config = dict(
    n_layer=25,
    d_model=160,
    n_head=2,
    n_kv_head=1,
    head_dim=64,
    d_mlp=640,
    vocab_size=512,
    activation='gelu',
    norm='layernorm',
    norm_place='pre',
    norm_eps=1e-06,
    positions='learned',
    qk_norm=True,
    attn_scale=0.125,
    bias='all',
    tie_embeddings=False,
    parallel_block=False,
    init='trunc',
    init_std_qkv=0.0385,
    init_std_o=0.0478,
    init_std_up=0.0551,
    init_std_down=0.0551,
    optimizer='soap_variant',
    lr=0.0138,
    weight_decay=0.0,
    lr_head=0.00996,
    warmup_steps=51,
    schedule='wsd',
    decay_fraction=1.0,
    decay_shape='linear',
    final_lr_fraction=0.0,
    batch_tokens=65536,
    seq_len=512,
    doc_mask=True,
    train_tokens=214400000,
    steps=3272,
    dataset='wikipedia_en',
)
Each number is 128 + 24 x the weight over its row's rms, rounded and kept within 0 to 255. Layers, rows and columns count from 0. The size above them is the row's rms in percent of the matrix's.

# layer 21 MLP down (transposed), 640x160, rms 0.055, rows 518-560, columns 80-159
size [ 98 108  98  98 104  91  97  93  96 100 100  97 106 101 100 110 109  95 105  96  99 102 108 100 105 108 100  95 105 101  98 100  91  92  94 101  98 104 108 102 110  95 111]
[[ 97 135 144 171 110 165 103  84 156 138 102 139 169 114  97 129 119 178 115 123 132 165 128 117 135  72 106 127 113 118 129  98 145 114 107 125 128 142 129 164 147 115 117  96 143 119 119 145 112 154 112 129 142 104  87 120 104 141 145 133 141 110 135 144 105 168 168 138 155 106 105 100  86  98 126 118 132 132  75 108]
 [184  58 106 140 129 140 108 118 135 159 112 113 107 139 151 144 142 124 133 140 144 152 119 104 117 120 147 114 137 116 123 112 118 112 113 131 119  93 115 142 113 132 122 143 151 171 130 123 180 108 119 123 142 143 118 159 102  85 160 147 130 117 141 155 142 142  99 112 138 138  90 120 168 129  82 112 130 136 166 118]
 [144 171 110 157 127 161 119 145 122  62 103  94 116 116 167 116 105  98 157 127 145 134 158 144 148  78 145 164 133 102 114  58 126 136 156  95 174 123 177 116 119 118 128 127 165 126 104 126 125 168 127 106 144 120 119  96  87 122 144 129 132 126 136 131 166 153 140 132 155  76 169 139 131 152 100 165 133 137 155 141]
 [144 148 132  86 102 149 132 142 154 104 118 167 129 142 103 123 180 121 156 126 133 193 113 127 111  82  90 136 128 184 170 136 152 112 115 160 162 137 111 139 124 117 125 137 122  87  94 133 127 151 150 155 161 115 137 163 180 146 137 111 122 157 149 162 140 145  99 138 142 140 110 126 118 111 124 151 194 115 179 151]
 [122 165 111 146 115 111 175  96  99 129 124 124  71 113 159 130 123 165 106  94 116 121 119 131 120 137 173  91 195 147 126 106 114 117 132 166 134 141 105 118 120  73  71 113 120 158 176 154 132 127 131 163 144 150 110 153 143 156 179 113 117 118 150 108 128 134 139 128 173 139 110  92 113 128 120 112  83 151  86  94]
 [158 194  87 163 139 130 141 140 112  91 144 173 131 104 137 147 136 142 151 145 106 127 119 136 137 141 113 139 127 126 134 149  88 125 132 114 198 131 129 123 105 124  98 179 107 114 111 123 131 128 125 142 141 138 137 111 154 129 162 117 161 158 107 103 104 144 155 140 116 154 119 165 143 148  94 116  94  88 105 133]
 [141 160 127 131 176 128 121 149 159  90 129 117 116 105 124 133 154 100 127 161 146 162 134 178 139 102 133  96 116 148 163 149 133  79  94  71 114 113 109 149 138 104 138 102 109 121 153 157  91  89 106 139 134 119 122 101 145 142 121  70 121 155  81 132 140 128 158  93 116  98 136 128 162 116 148 116 148 135 150 160]
 [155  97 125 116 133 151  78 151 134 150 122 109  85 137  90 141 108 109 160 111 106 164 116 119 119 130 155  54 123 154 165 163 152 104 131 149 127 113 109 132 153 113 112 154 116 144 126 154 109 118 176  90 133 192 148 126 119 135 145 130 128 119  59 170 149 103 145 128 134 112 122 106 115 147 100 146 125 125  76 102]
 [121 159 100 162 116 187 156  99  93 100  88 109 148 103 118 140 138 125 122 115 112 133  90 123 167 169 138 122 168 158  99 171 114 149 126 153  72  87 149  89 118 120 132 124 110 135 109 114 156 149 142  95 143 153 121 127 138 131 123 109 116 136 100 132 149  93 154 101  95 132 119 166 129  87 104 110 133 112 122 134]
 [111 178 128 110 128 114 107 133  96 137  97  82 136 108 191 159  83 151 141 122  83 107  62 131 136 130 116 127 148 134 137 119  96 146 137 158 137 163 167 171 108 137 180 118 144  95  80 142 131 142 107 140 144 126 144 169 135 125  96 121  96  77 142 114 141 149 156 110 102 140 133 119 123 139 148 154 129 145 126 109]
 [122 179 140 123 169 143 118 114 116 171 141 127 136 143 171  87  99  99 161 127  80 119 151 122 128  88 168 145 139 130 108 129 136 134 165 160 153 144 116 118 147 135 112 126 129  74  93 107 142  99 126 148 111 102 144  95 133 129 100 111 128 142 153 151 108 147 119  84 171 183 151 133 130 142 112 138 131  84 118 157]
 [ 81  82 137 136 128 110 148 158  96 101 186  86 119 104 134 145 137 138 114 104 116 118 108 151 136 130 126 124 164 140  93 146 165 160 141 179  81 160 160 118 152 112 120 122 136 127  91 121 131 149 125 110 147 104 108 120 107 147 124 113 121 122 120 140 158 139 105  94 133 183 147 123 125 101 138 107 131 103 112 128]
 [109 143 160  93 128 162 117 153 143  76 128 133 124  88 100 150 158 117  71 113  82 108  87  86 151 161 121 145 127 106 117 129 133 115 133 152 144 184 147 154 110 138 113 114 143 160 168  97  96  99 143 143 166 119 112 152 107 126  71 111 140 101 145 147 112 137 105 124 122 148 146 107 151 104 122 117 147 132 134 132]
 [103  69 137 148 107 123 133 100 117 104 124  85 123 164 122 133  96 164 101 160 167 154 141 114  69 152 156 168 129 103 131 113 135 120 125 141 149 125 114 140 181  92 115 124 140 119 201 163 124 180 135 152 137 125 125 166  69 113 153 104 115 109 142 148 120 143 139 144 119 108 174 121 125 112 151 133 142 124 120  96]
 [148 120  92 128 158 106 141 105 121 102 126 141 111 141  98 132  99 154 144 122 133 120 128 130 137 130 162 133 131 171 159  96 153 173  52  88 133  98 167 178  96 152 144 128 129 121 103 108 170 130 142 111 131 109 121 112 131 141 156 140 113 137 135 114 138 122 161  95 135 158 128 118 113 134 146 119 138 151 134 146]
 [110 153 145 122  84  99 120 123 157 107 108 113 167 136  99 109 152 111 130 100 121  83 129 119  96  78 143 114 145 147 169 115 124 147 121 133 131 124  95 154 122 126 155 101 149 122  74 119 144 114 111 138 169 138 138 148 115 140 111 140 115 114 181 125 122  86  89 166 185  97 104 122 109 144 118 108 160 149 129 144]
 [178 179 117 127 140 123 119 158 137 130 154  78 129 131 116 133 152  98 132 115 141 123 167 116 165 151 124 121 120 127 186 129 115  97 151 170 125 118 143 105  72 163 149 176 152 124 125 156 116 140  97 163 121  78 109 133 130 149 161 152 119 112 140 157 172 137  91 148 173 124 136 145 158 173  77 150 125 140 116 145]
 [143 121 107 159 111 139 152 139 130 202 121 134 112  99 151 121 109  83 121 103  83 104 134 150 169 138 120 129 126 105 125 136 116  99 126 152  84 109 106 108 101 135 139 192 111 100 151 156 110 153  92 118 177 152 163 133 118 108 146 146 129 147  98  93 143 110  85 133 146 157 111 164 124 130 129 116 114 170 126 133]
 [153 121 113 135 129 150 158 138 109 137 137 173 131 103  97 119 144 160 105 101 137 164  84 153 164 116 148 159 124 123 167 124 145 116 113 135  97 100 125 130  93 166 125 145 146 141 157 140 117 123 152  88 125 156  96 154 135 145 120 141 196 108  85 108 151 107 151 137 122 134 147 147  89 102 103 102 142 135 160 156]
 [146 147  99  88 131 124 128 159 109  63  85 133 141 110  90 147 133 151  91 110 135 135 132 111 119 100  99 102 169 134 144 104 112 122  95 149 120 142 117 152 125 141 167 135  94 116 126 121 119 140 124  93 141 105 171 134 119 136  74 138 149  89 129  82 131 119 142 110 122 155 110 120 117  87 152 140 126 155  92 125]
 [183 102 119 138 142 122 109 115 166 128 126  95 145 147 126 147 103 140 170 104 123 136 139 147 106 103 125 159 137 139 132 121 118 142  93 106  91 133  79 105 126 135 158 115  87 181 107 201 102 118 154 127 136 153  83 119 134 147 164 173 132 103 144 128 126  59  92 154  92 114 119 106 126 127 136  93 116 120 110 117]
 [110 136 125 140 130 113 142 138 130 149 158  94 112 124  91 128 105 137 107 166  68 136 112 129 103 104 119 103  79 143 125 136 132 112 119 116  99 121 110 138 158 119 134 155 137  83 124 151 167 128 108 164 126 117 151  88 116 118 111 167 135  96 151 144 129 121 128 103 133 117  91 137 123 142 135 143 161 107 152  94]
 [129 143 166 108 121 195 107 160 160  96  99 132 135 131 102 141 111 119 142 119 120 121 126 136 148 101  87  77 150 119 145 126 139 113 126 113 128 153 121 152 113 106  90 129 101 136 193 184 137  78 109 118 118 148 122  81  88 141 110  92  90 178 125 127 125 124  98 155 120 150 128 139 119 121 107 145  91 113 133 109]
 [124 141  75 144 168 120 110 106 136 166 155 101 132  96 153 106 140  84 112 108 132  94 149 120  76 136 158  88 102 119 144 103  93 121 111 119 109 119 129 153 120 118 141 128 103 130 117 176  91 131  71 141 136 123 133 114  98 151 144 117 100 176 160 154 142 103 170 120 111 102 147 129 142 113 106 139 136 126 127 150]
 [136 120 123 127 162 113  81  93 125 112 128 122 179 123 141 109 119 142 133 139  82 123 136 155 117 116 143 157 109 145 157 103 135  95 148 147 104 176 195 166 138 138  78 139 122 152 150 121 103 118 138 137 133 125 129  98 144 126  85 124  87 127  96 141  96 137 175 127 138  98 109 137 129 125 140 141 103 153 118 122]
 [104 101 156  93 116 143 158 157 131 148 147 137  91 128 118 145 132 107 137 144  86 123 107 126 137 144 155 156 119 131 139 123 159 114 128 107 109 175  98 153 115 189 112 173 133 132 105 105 109 109 117 106  91 118 130  97 110 105  95 121  63 100 147 165 118  88 125 148 106 132  83 153 132 157 130 164 147 101 117 109]
 [106 106 108  70 116 164  84  84 120 113 137 117 140 135 154 151 169  84 131 107 127 131 110  92 128 168 132 157 128 119 138 131 131 140 164 130 134 133 135 144  86 114 133 123 171 108 141 120  98 187 136 128 152 134 157 141 129 127 118 119 135  84 113 106 104 107 179 154 105 152 141 145 113 136 109 129 163 151  75 116]
 [116 102 120 133 116 118 144 138 103 127 127  97 113 120 133 168 131 166 131 127 122 161 130 103 147 118 157 122 128 118 116 121 135 153 141  71 164 134 159 147 108 154 141 131  87 156 141 156 138 168 110 126  98 121 143 121 151 119  97 107 136 115 132 114 116 135 131  92  96  68  97 137 137 126  89 145 155 121 187 136]
 [147  87 109 114 147 121  81 144 134 225 158 131 134 129 162 128 123 133 121 108 110 161 104  97 145 115 112 149 133 115 126 166 106 118 122 132 134 143 152 107 106 121 124  93 129 114 133 116 121 149 142 124  98 164 151 110 118 117 127 124 135  92 140 136 128 149 193  80 117 107 113  89 175 108 108 115 109 127 117 141]
 [116 115 108 168 134 125 101 140 147 179  91 137 159 136 119 136  76  82 140  94 193 164 149 104 123 148 153 159 199 128 137 136 125 130 140 114 127  84 147 110 169 139 143 120 133 117 116 170  78 106 107 160 100 105 175 123 142 118 137 166 179 125 105  86 146 115 110 120 125 106 115 150 121 144 115 150 127 129 137 138]
 [107 106 144 151 145 143 134 129 152  67 128 164 114 127 119 116 111 158 128 130 171 147 108 151 131  80 145  97 123 114 156 103 123 147 148 130 127 117 161 111 117 107 134 146 117 136 132 155 156 149 123 117  94 143 147 150  83 144 131 164 122 138 133 148 145 137 118 132  84 176 112 140 102 123 126 154  90  93 123 140]
 [113 148  72 134 149 170 113 136 193 110  97 135  91 108 156  94  95 155 140 131 164 135 120 107 159 137 146 124 125 118 139 173 116 137 172 139  97 131 106 105 107  91 146 128 108 164 110 131 138 158 119 136 136 153 131 118 128 110 159 123 101 103 142 102 131 130 135 154 111 107 101  96 157 125  99 120 144 121 129 122]
 [ 96 122 182 149 101 129 132  77 154 130 124 146  91 115 104 147 101 136 149 128 173  91 114 148 122 102 129 156 114 131 139  90 120 119 132 114 156 133 120  79  95 162 120 130 171 172 123  99  97 160 120 114 111 148 120 165 102 117 193 162 128 159 119 115 133 152 153 138 113 117 171 151 119 134 129  97 145 117 157 140]
 [ 82 131 144 132 138 152 185  98 116 193 187 106 106 107 147 153  96 143 106 143 148 117 115 171 116  62 100 104 127 125 151 151 102 115  97 146 155 124 141  99 145 120 111 141 129 141 114  92 160 128 137 166 116 142 139 163 130 158 116 102 181 133 108 142 112 176 108  99 125 129 135 167 124 117 136 117 112 160 114  82]
 [142 138  97 138 141  96 110 105 161 150 123 131 111 108 100 151 139 145 172 118 129 131 141  94 132  94 117 121 112 110 152 134 119 125 136 124 121 142 160 113 146  85 128  97  98 139 151 106 142 191 156 106 134 133 111 133  96 127  82 110 121 120 111 126 174 138 102 142 119 156 138 117  89 140 150 133 162 150  85 119]
 [183 151 149 111 159 103 122 122 114 119 130 141 122  86 144 136 142 119 135 115  70 151 160  88 128 111 129  91 132 151 155 140 105 165  77  80 138 100 127 117 164 114 112 161 120 137 142 110 154 139  97 102 134 110 112 135 112 131 104  96 124 136 124 140 165 151 113 168 132  97 148 149 114 159  95 105 155 100 115 128]
 [ 55 118  79 118 134 145 123 126 125 101 123 129 152 145  90 159 146 103 162 135 106 150  83 134 143 186 102 149 163  67 116 136 128 105 128 167 165 127  97 133 133 120 143 153 103 148  93 157  93 104 141 146  96 123 132 113 137 147 126 128 136 130 142 143 152  99  97 104 119 113 129 157 158 118 115  90 152 117 156 141]
 [125 155  93 122 135 145 163 110 121 100 123 133 110 130 122 152  69 111 129 127 143 125 145 158 114 159 114 108 108 106 100 165 167 154 136  90 105 110 131 137 158  99 134 159 158 148  94 118 150 150 113 124 182 155 101 153 155  70 133 135 142 140 101 145 126 120 138 144 126 145 119 153 170 174  90 143 200 112 133 153]
 [128 154 138 136 144 103 143 137 156 197 133 124  89 153 118 130 127 134 101 136 115 123 103 119 130  92 127 144 116 152 174 184 117 125 160 121 110 129 120 147  87 111 108 136  87 128  99 135 157 134 187 146 146 130 101 131 129 158 126 158 115 124 120 166 150 104 140 147 107 113 131  93  95 129 149 126 102 137 145 109]
 [102 140 124 147 174 154 120 122 106 151 120 153 141 128 123 109  70 154 115 155 121 121 145 154 146  96 122 125 167 142 132 112 116 100 132 134 135  84  85 106 132 145 148 125 164 118 170 102 131 137 121 177 187 118 107  92 137 118  59 151  85  85 123  93 125 164 152 146 129 134 101 115 101 138 108 161 102 131 137 157]
 [131 152 148 122 145 124 136 118 158 111 165 168 158 159 131 141 145 132 185 111 126 103 125 137 130 133 161 121  82 108  99 123 148 113 141  74 127 125  64 139 130 112 103  91 100 108 164 110 129 131 140 122 103 157 130 147 150  86  97 105 122 124 130 140 138 102 167 121 121 112  86  92 169 153 107  99 158 138  90 126]
 [126 160  97  94 131 101 164 115 117 119 147 123 106 134  93 104 132 133 147 136 118 129 137 137 155  97 142  99 124 105 147  93 156 107 145 137 143  95 129 140 134 123 115 149 144 161 140 148 104 126 130 132 176 173  95 135  89 120  95  87 108 143 123 126 152 131  86 125 107 129 120 150 122 169 136 143 105  79 142 159]
 [140 131 156 122 124 144 152 129 111 165 159 154 131 150 182 103 163 147 131 128 100 133 115 118 150 162 124 122 114 101  96 137 117 143 158 119 121  94 126 141  76 140 139 106 160 104 170 127 139 142 174 131 128 150  97 128 105  96 133 147 120 106 113 108 174 119 110 145 159 123 111 128 132 109  91 166 129 109 105 144]]
# layer 21 MLP up, 640x160, rms 0.0551, rows 519-560, columns 80-159
size [108 104  99 110 102  94  94 101 102  97 102 106  97 104 105 106  93  99 106 109  95 104  99 107 103 101  98 107 101  95 101  96  96  87 101 108 106 102 100 107  97 104]
[[129 123 132  92 100 105  90 128  82 163 107 165 140 113 104  96  73  89 115 132 139 139  83  93 104  98 135 174 155 108  86  96  94  95 133 106 130 129  96 138 115 161 166 126 145 115 116 138 143 122 185 105 130 116  90 148 122 141  84  95 170 182 118  99 145 141  95 125 117 119 151 144 114  94 104 157 143 170  97 149]
 [114 120 139 111 143 140 144 105 102 141 139 117 151 127 142 123 118  99 161  91 132 103 164  87 137 131 125 111  79 106 117 161 134 124 126 145  88 133 134 140 162 128 170 137 105 133  92 173  87  99 105 133 117 173  87 112 143 162 137 124 142 143 143 137 108 133 109  94 154 122 142 122 148 140 135 134 107 112  81 142]
 [128 133 171 140  99 117 152 127 122 147 132 116 116 115 139 109 122 147 129 130 105 115 155 148 200 160 137 152 146 120 166 108 121 106 175 114  66 168 162 129 164 139 107 126 172 150 183 126 109 145 143 101 117 117 143 160 121 125 104 137 139 132 111  64 124 128 143 128 112 126 139 189 125 105 129 146  82 151 134 108]
 [119 168 148 169 131  79 173 191  83 173 157 130 109 139 138 150 128 122 129 148 144 124 165 144 110 158 157 109 119 129 124 103 129 110 124 174 103  99 136 131 102 133 137 156 117 110  70 118 122 142 126 117 136  80 160 132 127 138 132 180 182 141 139 131 126 167 109 105 165 135 132 130 141 139 127 130 136 161  80 144]
 [160 158 112 101 150 115 100 151 156 142 114 103 136 165 124 157 110 147 112 132 135 140 110 108 134 175 106 125 130 116 133 100  88 141  95 129  73 105 104 132  95 125 133 173  89 137 125 189 115 140 119 153  99 156 130 137 157 118 128 118 142 125 104 111 115 130 156 100 127 161 149 120 117 154 133 118 145 152 117 120]
 [106 156 150 165 138  76 125 149 102 106  97 135 109 129 156 132 116 140 127 108 149 123 121 101 159 108 152 121 103 114 145 151 131  94 125 144 134  96 115 110 133 146  82  74 127 111 154  95 183 126 118 154 121 139 170 102 109 133 157 101 108  89 178 124 101  99  96  98 130 161 118 103 153 144 124 143 132 126 172 101]
 [ 98 141 110 131 160 128 130  51 132  96 108 140 173 136 143 110 123 122 152 155 105 124 163 177  92 140 106 101 169 120 154 130 143 126 151 126 165 138 103 144 136 130 125 124 129 157 130 148 122 131 170 165 107 145 141 158 156 118 102 117 176  70 123 120  98 175 135  69 122 100 178 149 119 142 126 100 178 129 164  93]
 [150 108 157 106 159 150 114 154 169 114 151 130 133 114 129 102 132 103 127 146  78 149 136 119 130 143 150 140 141 144 103 144 132 131 154 155  95 129  91 117 124 119 164 113 149 127 141 132 135 157 115 102  76  91 121  84 150 131 113 128  98 158  95 114 152 145 151  90 159 155 126 148 172 129 151 143 186 121 138 106]
 [124 147  83 106 102 110 151 163 113 105 107 128 141 125 112  76 134 138  93 140  94  95 123 120 132 109 163 121  83 161 141  89 123 154 161 100 145 130 109 111 110 123 142 165 151 124 152 158 146 155 132 129 165 154 103 107  90 115 109 112 105 119 157 141 105 146 141 125 115 143 106 146 147  86 130 139 133 121 161 106]
 [119  84 161 136 108 115 125 111  87 119 119 132 157 133 133 155 128 138 156  86 103  94 100 149  92 127 141 151 134 151 155 134 127 108 114 120 123 106 142 131 161 137 133  93 155 108 142  93  85 191  91 142 154  85 107 130  79 110 158 155 145 149 105 114 128 146 124  98  91 113 131 159 118 120 104 152 152 137  99 150]
 [132 112  89 111 138 102 133 124 143 136 163 119 114  98 160 157 109  77  95 105 126 139 119 155 116  98 172 106 102 134 121  90 167 139 138  97 147  77 122 131 148 113 145 129 159 153 143 122 115 155 164 114 123 112 114 116 152 101 119 147 131 117  70 145 136 151 125 139 127 124 130 128 168 152 116  77 133 130 128 136]
 [117 131 111 107 119 124 135 133 103 132  96 125 173 142  91 113 122 143 114 115 146  78 111 100 160  88 142 122 131 100  81 129 146  88 127  91 153 117 124 117 123 119 130 110 132 154 142 105 124 155 150 141 153 111 115 154  90 164 150 104 125 100  71 134 131 124  90 117 119 154 100 123 152  86 155 170 142 111 120 121]
 [152  55  92 120 148 135 111 125  84 156 140 146 139 110 102  93 151 134 104 101 135 119 108 135 180 120 123 108 127 115 134 109 114  82 157 109 110 153 162 112 158 135 127  99 120 109  95  86 119  62 113 127 109 116 138 126 145 135 153 144 142 168 107 126 132 123 105 142  86 113 114 170 136 130  88 141 128 162 143  96]
 [102  89 147 125 115 122 143 126  84  82 181 108 138 152 133 126 119 111 141  60 100 142 106 151 101 113 140 144 168 108 121 123  99 110 170 153 138 123  89 127 117 126 139 145 131 110 142 131 146 102 155 139  90 148 132 132 136 152 117  98 107 114 137 111 136 129 123 115 141 142 155 136 140  95  94 133 160  85 163 116]
 [144 108 105 162 123 172 105 157 123 148 104 137 112 118 116 162  54  96 122 164 151 141 168 138 145 116 103 135 130 107 177 194 108 118 137 155 102 129 143 124 159 151 135 126 100 123 113 141 145  87 128  92 134 130 153 136 132 100 146 163 148 131  93 103 101 165 164 156 134 144 154  86 162 126 159 148 114 159 167 113]
 [ 85 118 124 147 148 106 143 145 156 142 139  95 144 105 150 138 115 112 141 135 118  85 122 167 163  90 165 140 127 122 136  96 123 104 134 101 118 151 139 109 115 129 126 135  96 108 134 187 141 154 102 123 107 165 124 138 115 149 118  87 112 158 148 123 139  92 151 100 139 133 136 103 143  98 111 128 119 160 134 143]
 [164  80 136  83 112 136 126  81 100 101 129 114 129 114 106 133 144 126 153 152 152 153 156 103 116 186 122 140 114 115 155  96 137 153 125 126 102 110 113 124 124 113  87 141 134 126 158 101 100  80 168 147 126 105  78 163 112 137 115 159 134 123 159  90 137 162 134 157 113 124 154 140 128 122 110 123 168 133 146 154]
 [139 127 116 128 126 145  78 101 123 133 124 112  98 164  91 125 148 110 113 149 102 137 191 118 105 144 151 139 166 173 115 143 153 116 135 131 102 168 115 131 119 135  74 131 118 106  95  98 133  84 131 171 144  89 162 126 112 108 115 114 140 115 106 163 137 202 124 106 101 149 128 129 122 202 161 125 128  53 149 118]
 [174 111 138 102 137 123 119 143 105 118 105 155 138 114 107  67 128 113 147 108 164 142 133 129  84 136 132 135 133 130 124 142  98 135  79 139 122 133  96 143 149 124 143 110 115 167 112 118 135 156 135 110  87 153 158 101 119 110 142 148 105 133 137  98 122 127 133 127 120  98 137 106 121  76  81 106 134 127 125 163]
 [144  68 135 148 140 139 133 149  95 122 122 102 138 164 137 159 139 150 151 151 163 145 186 128 137 118 113 140 115 126 111 116 151 106 124  96 137  83  99 124 155 102 166 111 111 114 118 138 133 147  92 117  66 196 169 103 173 102 132 131 115 140 139 125  78 119 113 124 134 155 111 150 117 105 122 129 136 102 121  94]
 [158 104 115 132  95 162  95 107 123 158 151 115  93 150 158 103 126 172 148 144 121 132 141 173 142 180 127  78 149 139 171 147 139 143 104 111 140 141  91 173 165 175 127 123 150 123  90 137  89 129 164 158 117 125 117 147 113 159 150 114 136 165 171 154 113 126 129 150 110 114 134 123 117 101 173  99 126 162 124 143]
 [132 124 152 119 124 160 139  80 127 138 119 120 104 107  89 162 154 125  98 116 130 120 110 103 168 122 104 128 165 151 143 131 149 137 172  98 169 112 155 124 127 101 100  71 127  82 112  86 163 159 117 132 187 123 159 122  65 129 108 114  86 144 117 164 106 113 138 153 138 165 107 125 118 131  98 132  94 167  95 107]
 [114 130 106 113 132 115 137 119 105 149 178 153  94 135 113 112 107 145 155 127 118 123 161 102 135 178 115 192 122 117 121 164 123 103 112 132 130  93 147 115 111 139 111  84 138 160  99  74  95 142 175 151  80 113 113 137  91 124 136 110 126 144 135 131 151 144  77 109 141 121 130 166 120 130 123 104 126 160 135 117]
 [149 107 109 142  52 105 134 151 101 104 154 146 122  91  67 105 153  93 140 113 131 143 152 118 120 167 178  94 166 147 126 111 147 156  85 162 116 103  99 144 112  90 140 123 102  93  97 127 139 125  98 153 124 113 147 134 137  98 141  89 153 130 128 164 131 117 111 163 127  97 109 174 127 130 103 166 118 155 134 137]
 [162 133 108 103  93 139  87 123 149 116 113  96 137 144  62 133  80 122 136 124 102 157 139 130  97 131 116 139 157  84 115 132 135 129 104 182 163 100  98 128 167 131 125 132 178  98 150 124  76 102 108  66 105 126 137 126 138 145 128 149 149 142 113  91 123 145 128 140 124 142 120 150 139 150 107 109 137 130 145  94]
 [117 114 150 131 134 115 132  82  92 184 126 162 114 139 106 169  86 135 167 110 127 138  94  91 177 113 123 101 127  89  79 110 139  57 121 136 125 157 141 103  89 128 132 164  71 156 145 141 108  94 127  99 124 131 130 145 140  95 122 149 133 138 153 148 115 155 144 121 106  93 124 111 120 108 175 121 145 120 143 127]
 [147  86 159 106  92 156 107 144 135  85 140 105 107 190 132 141 120 150 109 153 134  75 131 144 155 114 145 154 128 133 104 134 161 115 110 161 137 104 134  65 154 140 157 125 155 100 158 124  93 188 100 128 104 131 112 188 100 106 119 132 123 132 143 126 155 123 106 157 149 171 147 127 106 123 128 175 166 133 106  94]
 [132  93 103 137 137 108 133 103 108 177 124  91 108 133 128  97 122 116 122 172 113 105  98 113 140 160 155 137 115 123 108 161 149 108 122 161  79 158 115 126  81  81 100 133 175 147 139 159  96 108 110 131 130 158 130  90 157 120 130 136  77 161 149 136 117 115 154 134 148 124 156 137 104 102 177 166 127 128 160 124]
 [149 102 146 101 128 150 135 132 125 120 126 120 117 106 132 154 157 109 132 158 145 182 106  99 158 100 150 113  94 126 140 126 156 105 129 106 122 178  90 129 117 137 125  95 110 142  63 110 187 132 129 134 100 147 136  93 134 137 144 118 153 124 120 149 109 135 116 159 132 121 114  93 138 102 134 131 116 133 106 147]
 [153 179  77 116 130 163  88 133 118 139 105 159 156 151 148 154 138  95  87 115 176 132 135 137 114 126 157  75 165 112 109 115 155 121 123 145 162 149 114 109 124 134 129 159 132 149 166 107  95  99 115  85 148 134 107 108 167 118 116 111 119 107 118 146 144 162 164 138 143 140 135 135 144 136 133 125 139 139 161  94]
 [170 119 124 172 142  98 156 104 135 116 100 124 114 110 159 112 130 126 143 139 127 174 152 139 122 146 124 142  79 114 110 107 138 164 106 129 122 137 125  81 135 116 127  78 121 126 125 145 138 161 109 124 141 120 138 146 125 130 161  90 140  97 146 116 120 133 131 124 200 119 160 109 137 190 163 147 140 120  86 137]
 [178 107 137 123 157  80  82 126 154 123 145 141 113 111 152 134 122 122 105 113  85 151 151  77 153 165 143 115  98 121 114 139 139 124 116  87 132  76 130 123 162 127 139 135 130 173 127 161  76 125 164 113 118 110 132  95 139 114 119  92 132 129 113 125 123 124 143 122 196 141 100 146 101 119 111 127 104 140 146 101]
 [154  96  98 120 129 133 121 106 171 122 107 182 128 127  92  98 150 122 145 129 137 145 144 124 133 167  84 161 113 156 111 150  99 140 136 124 116 119 121 110 124 137 134 130  83 100 116 157  87 145 134 161 123  77 121 133 100 116 121  75 143 130 157 147  92 145 206 127 133  96 116 138  92 139 133 164 141 119  97 137]
 [110 101 114 166 197 110 120 107 135  89 136 120 107 152 107 116 158 115 109 103 166 153 129 119 102  89 121 105 145 158 144 108 129  87  99 106 130 139 148 137 122 101 142  78 121 115 127 115 101 120 147 155 127 121 122 138 116 160 134 141 130 168 155 185  96 150 118 154 154 134  98 186 162 124 108 120 114 119 144 118]
 [179 124 134 132 125 104 171 120  92 150 106 123 151 149 129 111 162 136 126 121 130  77 101 108 122 120 116 116 141 114 119 152 123 128 138 147 129  94 108 124 150 124 166 148 127 117 141 122 149 147 119  94 170 123 103 124 169 145 154 124 116  89 167 120 110 104 120 158 113 122 122 120 104 104  92  79 124 150 160 132]
 [116  87 131 133 103 144 113 117 117 125 113 158 130  84 138 108 101 123 145 133 151 109 131 141 105 121 146 179 158 148 131 126 141 106  87 123 100 112 133 115 140 138 117 126 117  68 127 147  95 126 126 136 113 122 135 150 141 111 127 139 182 113 126 112 133 133 140 141 131 115 110 119 111 143 120 166 160 109  82 109]
 [ 86  98 110 117 132 148 144 119 117  96 108 143 113 138 106 129 130 140 156 123 149 105 112 127 123 139 100 139 120 100 159 119 119 125 151 134  99 130  94 142 154 123 131 124 173 117  89 170 136 121 112 140 151 153 137 139 156 143  91 122 104 141 123  52 124 102 181 129 117 104 162 130 153 147 170 109 162 136 135 144]
 [116  98 151 152 103 109 124 101 105 105 162 133 124 139 168 138 128 181 153 123 112 137 127 147 148 141 102 145 101 126 110 100 148 129 140 156 120 140 128 126 173 152  88 105 123 117 155 137 110  98 135 144 157 120 167 144 106 135 112 107  81 129 104 140 103 111 139 115 117 145  91 115 155 109 122 106 124 174  96 100]
 [139  75 111  93 158 109 126  57 119  63  98 125 117 163 121 117 135 132  96 102 158  89 118 143 111 114 110 130 129 149 137  82 114 129 118 122 134 170 119 169 123 137  85 168 157 133 146 115  81 166 159 182 113 115 125 126 129 138  85 125  84 129 121 124 106 147 161  99 141 105 162 118 106 157 141  99 129 132 137 133]
 [130 129 144 132 111  99 167 151 112 101 144 136 121 132 171 108 131 166  97 150 140 158  80  95 145 128 122 157 127  98 129  94 173 166 148 142 133 116 125 126 148 128 161 161 111 129 143 188 109 118 181 131 167 120 144 128 110 146  95 164 129 137 125  85 139 145 146 115 147  89 147 164 180 101 116 116 119 101  87 134]
 [148 179 135 122 124  96 151 134 148 116 149  83  73 101 112  91 140 105 132 122 143 120 167 123 129 157 176 134 136 109 115 125 109 132 139 140 137 110 118 158 194 132 114 136 174 105 133 111 175 145 131 137 163 162  87 118  77 152 136 127 200 172 137 171 107 145 117 128 101 143 171 105 128 103 122 116  89 119  94 124]
 [ 99 127 133 171  87 135 120 155 171  88 109 117  93  87 103 150 100 155  86 132 147 172 134 143 130 152 109 128 142  81 119 143 135 126 109 123  80 144 118  72 156 109 101  95 119 126 149 124 131 155 128 143  95 125 166 119 128 140 139 108  98 128 154 148 149 146 113 109 113 131 145 177 118 130 161 158 122 170 109 115]]